Weights of a small transformer language model: LayerNorm before each block, biases.
Each number is 200 + 30 x the weight over the matrix's rms, rounded and kept within 0 to 999. Layers, rows and columns count from 0.

# q: layer 4 attention query, 160x160, rms 0.201, rows 20-63, columns 128-159
# k: layer 4 attention key, 160x160, rms 0.196, rows 20-63, columns 128-159
# v: layer 4 attention value, 160x160, rms 0.251, rows 0-55, columns 128-159
# o: layer 4 attention output (transposed), 160x160, rms 0.231, rows 0-55, columns 128-159
q20,170,202,204,280,174,202,251,180,238,204,231,179,172,136,245,133,153,233,182,201,279,254,168,241,228,167,215,195,258,130,191,209
k20,188,190,262,246,207,231,176,203,230,224,212,193,175,192,228,145,208,180,157,180,233,189,230,246,177,188,231,233,179,190,192,183
q21,210,208,228,203,205,225,155,137,183,214,266,172,193,157,193,169,212,171,217,199,198,224,161,195,242,165,206,198,157,217,157,234
k21,172,168,199,193,237,200,244,159,170,203,241,174,189,229,217,183,197,226,187,206,198,216,200,165,191,197,169,148,187,245,219,193
q22,202,185,177,179,165,196,203,215,186,168,160,199,235,193,187,220,232,172,184,196,154,143,207,202,188,261,147,185,193,184,204,214
k22,190,161,203,164,225,147,223,185,193,161,185,174,258,193,199,164,217,265,220,226,219,162,212,183,241,250,241,188,225,154,195,195
q23,179,185,233,251,161,211,176,240,181,166,197,253,152,193,173,226,204,233,195,187,245,188,150,192,258,202,150,182,188,183,232,208
k23,223,219,228,202,183,178,200,172,142,175,179,240,152,218,188,162,224,261,187,148,263,190,219,210,230,236,177,184,194,230,207,212
q24,206,214,201,193,210,191,222,259,203,236,224,207,214,174,167,183,226,206,172,197,207,202,271,238,211,181,159,226,160,217,158,227
k24,177,177,194,204,224,212,264,174,209,174,254,194,241,219,177,229,204,224,200,149,213,227,243,216,174,176,193,191,219,211,157,209
q25,93,257,193,184,211,179,193,202,253,184,232,212,180,208,161,252,191,191,204,136,220,227,202,156,190,227,181,234,194,179,243,230
k25,158,199,151,175,214,210,198,209,273,204,225,232,218,235,184,200,215,161,237,191,210,204,191,164,176,221,255,289,188,248,224,182
q26,222,223,197,176,238,194,158,181,215,209,197,175,170,224,197,186,245,210,218,233,201,251,237,170,257,264,206,238,181,200,186,172
k26,170,208,178,205,233,220,243,184,194,177,197,191,163,217,170,231,175,249,200,224,188,271,175,182,268,209,135,147,215,221,221,178
q27,248,217,201,187,193,170,183,226,183,160,208,209,165,217,136,179,201,189,186,188,169,185,232,182,218,204,214,199,215,206,200,147
k27,184,202,229,141,199,241,155,209,207,179,216,204,161,189,187,208,179,184,191,232,208,173,175,196,199,221,268,188,309,228,191,180
q28,213,185,171,209,192,228,218,145,218,207,222,208,191,210,222,210,140,227,205,111,195,194,214,180,219,156,159,173,161,214,205,198
k28,210,226,199,203,189,219,195,157,272,153,207,199,202,164,229,187,180,191,226,201,154,195,227,206,233,210,177,188,195,224,209,162
q29,203,208,208,186,135,196,215,224,205,219,254,231,218,186,255,220,222,200,224,188,237,305,188,251,247,215,203,181,207,236,179,205
k29,252,215,190,166,179,200,178,199,184,210,172,197,207,205,209,237,238,204,208,236,161,228,209,251,203,169,176,167,246,190,198,211
q30,139,218,187,227,242,211,243,207,222,149,210,215,259,185,198,193,235,196,251,112,182,172,231,225,204,230,140,223,177,117,210,148
k30,163,283,163,211,217,177,149,205,193,183,209,185,234,223,134,153,251,176,213,178,180,228,222,221,185,276,218,250,196,160,196,142
q31,208,192,204,229,233,246,176,183,228,238,216,203,234,226,214,238,183,204,229,169,194,223,178,213,148,191,191,246,160,206,209,141
k31,188,178,177,192,205,187,170,162,182,223,226,216,226,237,183,267,166,196,209,165,159,165,221,222,163,197,173,206,193,196,254,168
v0,188,198,185,237,235,195,153,238,213,177,174,233,255,240,225,210,220,237,217,253,178,174,231,170,196,235,212,173,155,226,193,184
o0,175,201,202,168,201,227,211,159,181,242,196,178,150,193,185,212,182,196,167,168,241,218,144,219,202,190,218,194,236,187,215,210
v1,166,221,165,161,203,240,199,209,180,227,217,172,242,251,208,241,172,207,207,225,177,239,216,232,181,193,155,210,144,195,193,184
o1,200,209,202,231,179,173,217,201,199,206,212,231,160,183,188,182,208,208,189,198,220,177,186,172,207,247,272,156,230,184,201,200
v2,242,199,184,159,230,203,182,168,191,168,205,138,167,203,168,174,216,152,184,217,197,213,184,168,219,251,247,199,234,249,197,178
o2,176,173,184,247,196,133,261,195,219,236,187,247,234,180,151,217,170,208,201,228,181,192,186,263,193,178,185,175,219,135,234,239
v3,205,223,137,164,179,198,247,186,201,166,130,260,206,233,171,169,197,256,207,196,209,218,195,237,253,189,148,197,157,187,154,212
o3,182,194,235,218,212,180,165,213,200,225,249,169,184,194,208,197,186,158,191,180,185,192,221,174,167,208,236,214,251,198,219,177
v4,234,170,207,218,225,193,201,192,174,216,197,238,205,224,164,257,201,218,216,228,202,210,241,214,218,220,211,204,239,250,264,227
o4,195,219,221,182,200,181,205,214,218,201,183,159,202,182,201,159,201,171,220,212,200,180,169,172,192,205,244,215,235,175,190,192
v5,222,155,165,193,202,192,253,229,187,176,206,261,197,216,189,175,230,175,179,188,222,125,173,251,232,155,244,246,219,200,196,190
o5,197,221,195,234,163,187,199,191,195,226,171,161,219,166,220,203,218,237,197,231,128,249,271,190,172,251,207,194,192,194,184,231
v6,218,202,201,208,213,161,191,222,146,171,233,201,195,197,217,172,181,195,187,180,167,165,213,231,166,163,166,157,148,229,206,196
o6,158,201,218,168,207,227,243,146,260,212,212,164,175,203,198,193,190,209,217,163,262,185,234,188,256,274,207,233,265,159,249,208
v7,179,237,185,160,234,218,218,223,223,147,148,173,186,181,220,235,198,170,219,179,169,234,212,202,239,192,197,217,211,172,198,170
o7,201,164,227,209,139,216,195,222,191,219,247,219,183,212,184,191,202,207,184,182,237,211,184,209,169,195,193,181,171,196,190,228
v8,195,202,169,184,105,161,187,212,166,220,192,202,179,229,194,192,185,207,237,162,194,174,219,203,205,234,180,202,268,226,206,147
o8,197,220,190,213,269,222,203,184,229,181,210,223,176,191,227,230,216,234,232,248,188,232,201,179,205,200,216,200,166,152,190,247
v9,209,190,213,188,214,233,137,177,227,193,189,208,213,140,196,186,223,181,176,163,190,207,189,214,256,236,191,205,209,180,191,214
o9,178,226,181,202,198,192,193,202,214,214,195,205,179,238,240,210,220,162,237,205,214,162,211,176,148,153,207,194,196,209,198,169
v10,154,161,195,215,218,205,222,201,159,186,175,197,240,188,225,176,215,202,207,148,204,187,224,210,239,224,146,202,229,161,211,167
o10,247,252,189,187,207,181,165,185,150,219,199,210,147,221,183,207,206,207,167,276,167,180,179,164,136,169,264,212,218,220,175,225
v11,206,219,206,189,239,205,153,217,202,225,219,177,220,174,162,201,238,207,153,201,112,199,202,166,225,202,165,224,187,190,205,173
o11,199,179,246,202,193,216,218,179,210,157,190,249,158,235,199,185,178,210,211,179,282,183,207,215,176,216,179,194,200,136,197,218
v12,176,202,187,200,219,176,237,229,225,257,236,212,168,182,262,224,159,192,194,156,176,181,170,200,202,163,177,223,200,177,177,203
o12,216,159,189,192,142,210,142,182,157,162,162,235,256,230,184,183,245,211,220,254,210,225,192,209,218,186,216,231,175,227,228,172
v13,215,198,197,191,185,201,173,248,185,230,202,132,203,219,164,210,192,158,178,202,193,242,211,222,230,214,243,181,159,218,168,240
o13,198,177,199,215,183,207,246,154,213,171,196,246,209,152,210,177,182,198,217,178,212,160,177,202,182,159,186,211,268,136,226,202
v14,187,180,212,248,262,209,219,196,171,164,189,169,188,210,192,223,200,114,218,172,207,221,200,206,170,184,190,179,248,174,184,195
o14,218,218,175,190,173,203,209,221,165,212,182,235,173,209,201,212,213,269,200,188,205,187,175,193,203,229,190,194,170,193,208,218
v15,185,188,189,152,238,154,167,162,219,148,181,192,189,188,204,179,190,192,156,219,207,186,234,168,203,176,177,181,202,212,208,221
o15,188,214,211,192,189,196,214,214,206,211,192,221,188,248,216,227,204,171,209,177,211,203,205,218,196,223,218,222,202,245,209,196
v16,196,148,226,185,219,205,154,219,221,238,154,199,163,193,198,202,171,198,200,218,228,214,238,214,168,183,279,211,223,186,223,242
o16,197,220,177,239,200,217,232,197,202,140,251,184,263,167,185,188,197,167,167,207,161,163,164,169,198,205,196,200,177,221,183,167
v17,194,209,196,179,172,204,171,162,242,230,166,196,223,186,196,230,206,183,194,210,215,155,173,201,219,234,153,217,281,199,227,204
o17,221,232,195,217,242,215,208,233,179,164,221,226,167,243,212,178,197,211,195,190,214,206,217,213,175,179,266,186,163,234,191,194
v18,169,196,194,193,192,196,187,199,180,212,193,171,265,183,238,163,163,220,160,197,208,236,220,208,154,195,199,216,193,184,187,216
o18,235,176,228,177,185,194,207,203,205,166,213,193,142,205,164,238,177,221,193,187,211,184,181,187,213,155,186,170,223,174,182,189
v19,252,175,178,179,211,170,150,210,233,206,239,153,209,247,237,151,161,164,199,200,201,161,178,178,188,153,241,242,248,237,177,139
o19,189,200,164,182,142,225,276,176,158,203,168,221,193,138,165,210,196,238,164,195,207,220,210,260,213,238,144,178,194,187,212,246
v20,180,225,185,217,179,228,234,199,215,256,175,243,215,203,171,160,246,178,226,242,235,192,221,193,224,233,206,216,180,207,200,217
o20,218,216,189,187,227,169,181,215,197,176,206,176,163,192,191,216,175,211,171,154,160,217,156,200,165,178,193,175,219,167,183,189
v21,206,219,188,142,187,223,230,162,188,193,208,201,245,187,258,259,173,166,217,207,210,211,94,169,181,171,222,160,195,191,216,257
o21,191,148,224,280,186,181,198,229,231,177,212,183,217,163,145,152,201,227,213,209,169,198,276,223,254,198,208,230,213,156,214,177
v22,238,210,191,160,201,224,163,213,190,225,170,206,227,194,230,220,230,194,252,213,179,159,252,210,166,152,192,197,241,218,227,245
o22,218,203,221,219,241,200,237,206,237,190,221,202,191,182,163,164,169,215,193,196,252,233,196,185,257,267,214,214,159,175,204,177
v23,182,231,217,218,186,219,179,196,183,165,239,198,163,174,201,184,160,197,211,210,266,232,189,226,196,228,153,191,250,177,128,145
o23,196,144,167,196,203,184,169,216,189,250,189,165,230,193,195,192,209,173,200,180,107,181,216,207,205,152,167,221,159,213,255,219
v24,206,221,192,188,166,197,221,211,279,178,184,198,200,183,220,229,215,169,214,194,145,244,201,195,234,202,162,214,208,158,179,201
o24,198,206,231,180,200,213,178,196,120,221,206,230,188,238,184,190,183,247,187,193,290,169,206,199,179,209,246,192,202,248,212,167
v25,244,160,215,172,167,202,224,210,193,248,255,158,143,196,227,184,213,195,189,206,219,205,209,215,204,152,258,161,189,163,173,191
o25,211,222,156,202,264,187,176,199,205,131,134,198,252,173,180,207,219,208,200,192,156,173,180,183,177,215,160,234,191,205,175,205
v26,199,226,240,193,207,188,215,239,219,192,157,251,265,231,176,217,165,172,186,219,147,219,224,180,171,194,226,171,189,139,168,205
o26,246,163,230,184,184,211,152,193,227,200,231,167,171,200,212,219,250,250,255,182,223,190,151,218,227,194,184,219,216,231,206,222
v27,151,226,195,239,271,208,205,152,238,190,263,233,216,231,222,199,179,167,248,206,248,190,196,202,229,223,225,254,194,222,228,208
o27,214,186,234,211,147,196,229,205,170,213,167,166,218,161,193,187,191,193,179,239,167,197,199,200,163,200,214,161,250,169,153,193
v28,200,221,236,245,246,225,167,252,199,195,216,197,215,104,166,236,214,187,228,222,154,227,206,185,168,213,168,196,186,236,176,180
o28,213,211,172,212,179,181,226,144,187,195,198,213,156,261,216,198,207,216,165,202,262,186,204,193,206,217,228,191,221,153,202,226
v29,183,229,218,214,220,205,201,190,186,204,211,240,229,195,203,214,163,224,222,220,241,222,230,235,243,134,221,183,192,189,222,194
o29,236,205,192,212,202,193,219,208,180,177,235,143,185,202,216,210,189,151,161,160,169,175,207,174,140,264,208,221,220,219,195,235
v30,225,232,197,219,217,197,203,170,179,193,176,214,187,216,182,204,241,172,192,223,145,234,160,198,219,278,210,271,226,205,228,147
o30,233,111,230,179,181,193,202,166,248,225,198,166,160,169,188,183,117,224,196,181,258,160,240,226,170,134,188,122,214,200,152,265
v31,171,222,215,231,161,238,149,240,188,176,219,168,207,237,238,178,262,171,161,167,156,267,219,195,210,190,194,239,209,165,179,217
o31,221,185,213,158,190,192,242,211,213,227,191,223,191,181,180,214,140,260,210,194,222,143,190,202,193,163,144,136,181,234,208,183
q32,171,211,204,210,184,208,199,242,185,203,218,203,161,213,195,181,193,211,181,241,250,183,247,184,224,220,238,199,114,200,133,142
k32,152,222,207,192,203,196,188,202,168,214,182,228,210,174,194,217,197,209,198,173,185,228,215,181,176,181,211,196,182,190,215,220
q33,161,224,241,280,220,180,210,159,201,171,262,137,212,252,231,144,193,146,155,267,194,191,142,204,191,158,230,220,204,213,174,139
k33,222,238,238,211,255,240,191,193,212,163,197,153,178,191,175,191,208,184,171,181,192,168,200,209,154,189,260,244,215,203,228,204
q34,182,231,196,210,190,198,186,287,178,240,204,166,214,242,207,152,207,159,259,250,165,188,210,145,208,223,162,195,257,212,190,184
k34,231,216,217,148,153,122,194,280,175,207,87,257,223,253,169,222,273,260,191,172,130,248,287,224,290,247,115,175,173,126,187,191
q35,168,158,187,184,213,196,293,215,215,250,165,217,172,193,181,124,193,244,164,135,232,199,201,242,212,201,195,237,238,216,199,216
k35,187,252,230,233,228,242,182,218,177,217,164,179,174,208,224,148,214,272,235,208,241,183,125,198,134,221,199,241,180,189,186,235
q36,207,205,204,183,175,190,210,227,173,211,211,160,213,163,223,243,191,229,206,191,219,212,191,213,217,207,174,196,238,221,210,209
k36,207,206,202,197,214,222,191,226,270,180,185,276,199,206,182,216,192,210,210,210,187,216,213,222,208,170,243,224,170,198,216,221
q37,223,189,158,231,142,201,218,237,181,216,179,200,183,170,201,194,252,200,257,131,178,200,227,147,211,242,235,182,200,230,212,187
k37,210,139,257,161,208,141,206,243,203,219,228,222,224,211,229,207,225,203,164,194,204,174,264,211,253,125,158,172,175,143,200,179
q38,201,281,206,200,167,223,248,242,142,243,160,250,127,181,178,296,238,223,279,105,188,204,212,175,174,268,231,217,209,195,229,254
k38,159,236,211,168,187,227,202,213,172,163,214,180,156,273,222,186,196,188,216,250,259,211,188,237,153,187,184,213,183,213,211,227
q39,178,207,164,219,215,205,264,189,210,161,262,252,228,168,192,219,211,199,172,184,197,209,171,240,162,168,154,182,172,191,202,242
k39,184,226,197,224,182,199,198,209,202,225,233,246,136,287,202,186,194,147,227,163,166,228,219,223,210,156,206,191,224,215,201,205
q40,198,192,255,169,243,182,171,153,187,247,225,123,145,303,218,189,224,235,209,185,222,240,238,226,187,113,220,183,179,182,225,161
k40,171,258,195,199,186,152,157,148,221,211,170,191,200,258,158,181,254,170,226,220,278,259,236,169,243,144,258,223,259,255,169,159
q41,201,275,209,135,199,117,195,115,187,216,201,166,237,193,206,212,177,232,217,234,160,192,225,174,202,265,202,168,186,282,289,182
k41,177,160,194,154,183,207,148,209,206,195,151,134,191,167,194,213,231,241,243,252,193,209,172,174,268,210,136,113,235,257,238,226
q42,175,181,166,211,240,259,174,247,185,205,212,184,168,201,239,249,210,217,208,139,231,245,234,259,173,150,167,130,177,183,224,191
k42,177,221,212,240,180,179,196,239,193,200,173,212,163,185,196,197,192,214,184,234,218,240,232,215,224,197,202,217,235,161,218,184
q43,203,158,175,170,196,184,167,158,204,187,158,114,259,224,258,215,239,192,237,198,189,197,270,180,214,192,174,193,243,150,193,221
k43,208,203,280,223,196,215,178,216,212,177,204,148,186,223,214,191,249,251,190,249,239,209,232,176,246,190,205,211,235,315,194,149
q44,232,201,200,231,210,194,200,215,173,212,215,212,182,230,183,241,266,216,165,176,199,186,232,204,149,216,278,178,204,166,223,246
k44,203,207,212,187,203,206,201,248,143,227,197,174,195,241,202,230,170,189,185,169,212,184,255,182,199,209,191,234,201,185,199,194
q45,123,207,152,165,218,238,211,212,206,204,204,180,156,250,168,259,225,177,202,235,213,207,235,181,170,236,185,210,213,207,221,229
k45,209,257,190,197,206,256,188,291,137,171,200,136,178,172,185,215,219,199,237,214,153,202,182,201,258,270,160,308,153,232,208,248
q46,230,193,178,172,208,202,162,209,231,230,164,206,182,213,212,204,216,209,228,199,202,190,178,200,194,241,207,200,165,175,171,206
k46,172,229,213,278,216,136,186,168,211,103,175,164,254,182,130,159,245,239,226,170,194,170,207,169,229,158,245,172,189,193,240,139
q47,169,208,208,201,261,211,239,263,181,212,204,248,225,183,235,175,243,202,201,159,178,242,155,219,226,163,220,230,235,160,175,200
k47,212,153,232,245,156,188,174,194,229,206,259,175,124,205,245,208,173,212,243,168,226,240,186,248,224,242,245,183,227,140,231,209
q48,237,190,212,180,232,217,162,213,102,188,226,215,274,233,173,269,155,163,220,196,160,172,241,128,211,249,139,226,222,229,224,198
k48,145,204,144,152,201,162,177,139,202,208,221,178,142,198,246,238,210,123,174,208,190,183,230,189,203,168,198,228,188,224,206,182
q49,220,182,140,187,191,132,171,252,216,206,124,225,217,212,219,212,187,187,211,169,192,234,153,236,223,196,194,196,222,165,167,151
k49,186,235,229,236,262,181,206,184,216,187,229,259,267,222,180,177,226,169,150,292,182,190,160,226,226,238,201,207,164,174,214,200
q50,198,174,238,184,177,176,163,187,206,244,233,218,207,160,130,192,163,229,235,206,233,140,235,252,239,228,181,190,219,237,197,148
k50,167,193,221,230,184,178,235,180,197,212,247,172,208,156,164,258,191,180,145,193,260,251,240,156,173,241,189,203,179,174,143,210
q51,255,229,133,197,194,144,191,179,220,223,189,185,206,166,232,170,251,156,179,172,207,166,203,155,219,203,241,188,204,222,212,157
k51,185,128,175,190,190,174,227,234,260,143,201,184,214,207,193,200,194,197,169,202,141,228,221,171,169,245,139,227,245,201,190,168
q52,189,178,278,248,196,196,278,266,244,211,185,247,148,203,196,234,161,183,241,189,207,204,206,197,188,154,271,190,133,177,248,236
k52,224,175,192,237,181,197,214,195,250,255,146,288,175,242,191,245,139,181,206,120,136,223,193,176,154,174,221,213,192,183,235,191
q53,201,174,211,199,180,201,209,207,188,223,214,198,183,210,182,199,218,164,211,201,276,184,220,227,195,173,182,188,235,154,125,218
k53,224,178,251,213,262,231,186,174,126,231,127,158,205,181,235,179,196,199,230,227,229,208,174,159,214,164,172,198,284,171,171,293
q54,236,162,230,187,181,153,194,227,186,196,178,201,184,195,167,205,176,188,184,185,151,173,212,220,188,199,234,240,173,225,199,193
k54,191,200,183,231,249,186,196,174,134,190,222,222,252,220,217,223,167,198,224,208,210,233,260,245,182,255,196,154,285,195,175,150
q55,179,184,229,214,148,164,201,210,185,143,169,178,184,214,194,169,171,156,252,258,245,138,90,146,196,165,157,181,231,247,146,164
k55,174,248,242,267,214,274,216,181,235,188,233,204,136,237,242,191,207,221,212,239,186,151,167,204,172,207,247,208,204,206,170,215
q56,199,192,197,252,179,179,223,176,185,182,207,167,173,209,147,212,186,173,194,155,179,195,247,175,207,215,216,217,232,232,202,232
k56,154,204,176,247,260,225,239,276,201,230,249,142,197,195,198,226,247,195,250,234,144,179,208,203,108,115,281,216,226,168,216,221
q57,207,190,130,184,205,208,175,249,205,186,216,240,154,207,145,186,207,209,205,256,120,181,259,120,167,155,192,216,220,243,213,178
k57,217,230,233,198,219,202,124,220,188,195,216,214,178,178,178,195,216,241,197,194,136,207,181,239,127,191,192,202,237,190,203,234
q58,213,298,183,181,245,272,133,157,178,166,168,148,187,158,267,271,188,227,157,253,188,227,278,161,175,230,278,249,265,177,149,170
k58,282,157,230,175,222,151,152,215,142,226,213,161,166,262,235,213,215,167,183,217,155,219,177,208,185,181,167,143,134,197,143,233
q59,159,211,154,199,221,213,166,140,184,207,236,205,225,200,166,223,211,180,138,194,227,227,219,288,199,190,163,180,182,220,229,226
k59,194,190,186,202,172,239,202,229,205,214,256,218,192,224,169,215,155,153,239,214,214,191,257,218,157,172,216,210,199,182,119,227
q60,249,176,242,209,253,203,180,240,168,180,237,240,216,230,154,193,222,201,198,192,215,185,233,192,229,234,201,204,213,226,186,248
k60,222,214,199,263,239,187,206,185,184,242,119,208,196,213,175,202,227,152,221,209,168,223,259,164,220,271,161,225,263,147,238,266
q61,236,178,186,199,209,105,203,218,196,201,164,196,208,198,230,194,242,220,142,220,191,135,135,225,217,202,161,160,243,220,161,167
k61,86,214,213,179,219,183,274,288,187,220,221,225,268,164,193,194,152,189,172,207,166,188,160,237,212,309,170,215,194,183,186,192
q62,141,190,137,168,190,165,242,259,170,167,222,221,198,208,257,263,160,174,123,97,266,130,184,187,288,239,227,240,179,182,267,199
k62,186,206,262,209,163,218,233,197,236,250,217,226,199,208,234,171,103,207,166,199,206,128,244,230,204,192,234,188,185,192,188,198
q63,122,166,245,235,178,204,158,210,191,247,243,170,198,246,204,239,198,210,173,228,185,183,168,235,157,144,215,221,145,167,200,150
k63,111,201,153,208,175,175,136,181,149,239,171,242,251,184,229,228,213,204,210,173,180,240,237,255,135,185,189,213,229,176,203,230
v32,218,196,220,173,157,182,205,206,224,206,201,213,169,171,186,196,209,183,211,210,190,179,233,229,229,197,136,238,161,194,225,210
o32,198,215,220,205,171,167,177,221,206,222,202,187,176,190,230,235,210,213,235,213,213,218,222,224,185,202,237,158,228,198,199,176
v33,220,194,211,206,228,175,211,234,201,193,214,197,186,180,211,192,207,203,193,170,205,200,221,191,214,211,202,182,200,193,224,203
o33,193,182,196,180,184,235,189,195,199,183,178,185,202,211,166,221,219,216,205,208,178,186,192,222,190,206,235,197,238,216,178,203
v34,213,226,207,214,260,218,248,194,224,176,211,231,159,185,187,194,161,173,168,211,235,254,174,213,238,184,177,194,216,222,204,219
o34,228,196,205,217,202,186,176,170,146,185,205,206,171,204,205,201,232,172,184,237,185,204,181,191,192,181,169,215,190,210,164,188
v35,156,179,189,209,178,210,244,198,250,233,180,189,183,211,206,164,225,139,225,191,247,207,207,230,214,167,238,238,197,232,198,254
o35,231,205,168,215,228,192,204,227,188,197,208,215,207,231,199,154,189,153,172,238,251,210,181,200,186,167,235,223,196,206,156,206
v36,172,209,241,206,214,137,191,188,236,176,227,239,195,217,219,178,196,167,189,189,200,230,193,252,196,204,193,199,219,151,136,209
o36,208,190,155,189,202,261,201,186,152,204,198,178,198,210,216,166,208,173,175,180,175,213,166,177,188,210,225,197,201,231,180,204
v37,195,209,163,201,231,189,236,204,202,199,180,222,151,239,189,184,225,175,207,206,220,184,211,191,139,194,230,206,188,198,204,244
o37,192,187,191,246,167,228,227,197,235,191,236,193,241,224,225,172,177,186,242,214,209,183,209,223,190,205,174,189,216,211,182,201
v38,197,223,221,237,191,202,176,213,205,213,196,166,178,254,198,204,193,189,186,215,211,212,174,219,179,167,218,232,175,214,212,225
o38,222,208,223,226,220,169,218,225,160,171,168,202,237,234,220,195,216,192,180,255,236,199,225,175,183,177,184,200,168,211,210,195
v39,188,169,221,213,191,220,226,234,206,189,190,224,148,175,234,232,214,167,207,207,210,190,172,156,176,216,191,188,192,183,221,210
o39,198,194,190,194,196,185,206,212,208,213,198,186,185,224,175,197,191,205,218,242,166,203,202,194,202,211,197,214,201,138,194,195
v40,239,218,222,216,195,187,196,211,195,198,246,184,230,211,206,141,236,205,197,229,237,172,163,270,208,167,170,181,213,179,171,148
o40,205,131,212,188,204,177,186,216,197,243,214,177,199,191,228,220,197,189,235,160,151,207,217,185,198,182,215,211,247,223,195,175
v41,249,137,207,215,224,198,175,269,222,199,167,196,183,207,151,226,162,233,203,205,195,221,209,227,196,239,179,192,213,205,208,129
o41,174,216,171,184,158,211,176,167,188,176,196,192,197,164,214,192,212,184,193,199,188,169,195,185,220,228,222,207,196,227,174,197
v42,211,204,235,209,220,244,195,213,163,179,219,187,214,213,201,210,243,165,241,213,205,205,193,153,180,224,215,229,198,174,184,207
o42,222,183,210,209,158,205,167,221,232,198,219,188,202,201,213,184,186,201,193,219,192,218,191,219,215,224,177,211,208,184,224,208
v43,186,223,232,192,221,179,199,217,259,226,224,250,208,181,205,190,172,195,227,223,205,195,192,214,186,169,278,213,222,201,168,205
o43,191,225,176,185,200,208,193,205,198,165,211,152,220,201,241,159,215,185,207,233,169,203,232,176,231,195,187,218,203,218,229,189
v44,181,228,215,228,191,206,241,225,227,209,169,140,246,191,179,241,189,209,162,226,189,186,224,198,224,189,193,169,196,148,180,205
o44,169,247,168,199,153,206,269,228,215,219,184,286,209,205,181,219,182,222,217,190,185,228,190,238,204,217,219,192,189,191,250,201
v45,210,201,194,219,231,181,161,266,188,184,243,150,160,202,168,206,193,187,207,201,191,205,152,194,181,183,208,213,201,219,194,131
o45,208,122,210,207,159,212,194,163,180,164,212,211,202,182,236,191,160,177,201,188,210,197,190,175,224,193,203,194,210,191,193,263
v46,191,227,248,219,218,158,208,194,274,219,231,179,221,197,225,209,249,180,237,201,194,172,215,203,175,213,190,202,144,174,240,200
o46,183,194,184,199,226,240,249,185,176,178,192,217,239,209,222,229,198,250,166,207,214,183,213,201,184,166,178,222,227,168,198,200
v47,215,201,247,163,205,229,209,166,234,211,182,125,204,142,202,230,186,194,216,201,147,237,175,185,217,182,157,137,218,167,196,180
o47,215,291,187,209,194,210,230,179,184,175,191,197,151,174,217,163,177,200,185,205,221,199,238,159,154,199,202,193,156,172,200,185
v48,157,212,207,165,244,208,199,217,197,217,161,193,211,191,193,194,209,203,208,194,195,181,196,251,187,205,214,182,191,199,178,212
o48,203,165,212,232,222,211,210,218,190,143,222,191,193,179,181,201,180,189,203,217,238,191,154,192,167,190,225,200,208,158,226,207
v49,185,203,212,217,216,211,140,223,161,205,170,200,206,206,267,222,193,232,209,251,225,175,221,209,220,213,206,210,164,215,129,201
o49,200,227,200,198,212,171,237,176,211,193,192,200,225,178,183,179,216,165,130,196,206,198,204,221,242,235,203,222,217,213,218,199
v50,222,180,160,192,179,217,203,183,174,231,174,231,211,205,155,175,176,195,201,187,218,202,170,198,216,219,265,168,175,250,205,203
o50,171,264,198,171,199,171,169,184,185,209,224,171,159,197,185,211,196,186,271,176,210,217,179,160,198,188,193,191,181,241,191,219
v51,200,198,189,213,183,204,187,199,212,181,195,166,256,191,185,191,145,204,202,173,192,211,210,201,211,164,176,205,175,178,176,203
o51,173,220,174,166,193,195,134,159,181,203,204,221,164,160,233,193,235,181,201,198,162,212,224,199,180,234,241,183,206,195,211,220
v52,223,262,226,185,159,178,253,195,227,199,196,217,199,163,195,209,202,236,211,175,204,206,214,218,230,203,177,226,242,213,193,178
o52,152,219,218,202,204,217,181,229,219,228,180,205,209,183,162,189,198,192,202,211,191,205,251,213,211,217,219,179,199,183,196,198
v53,200,195,237,193,231,236,215,223,168,180,226,254,251,186,222,159,176,204,196,203,205,247,221,248,198,190,206,145,193,183,201,180
o53,187,191,206,187,201,229,186,165,223,224,188,187,179,159,216,201,187,154,187,205,185,228,217,203,197,207,200,194,200,214,217,182
v54,194,179,166,170,188,227,216,181,190,216,212,227,225,185,156,202,176,276,208,206,212,202,202,150,227,249,158,193,186,150,185,177
o54,207,200,213,199,212,203,171,198,218,181,196,184,219,178,197,238,208,188,195,190,188,206,167,194,177,242,227,217,207,238,184,190
v55,186,212,202,200,232,182,205,213,190,245,187,202,223,173,205,229,182,172,185,164,206,223,199,188,165,203,171,212,216,190,205,194
o55,208,210,190,194,200,195,205,212,203,194,201,164,181,219,201,180,197,230,185,227,187,198,193,194,226,210,205,227,235,229,173,210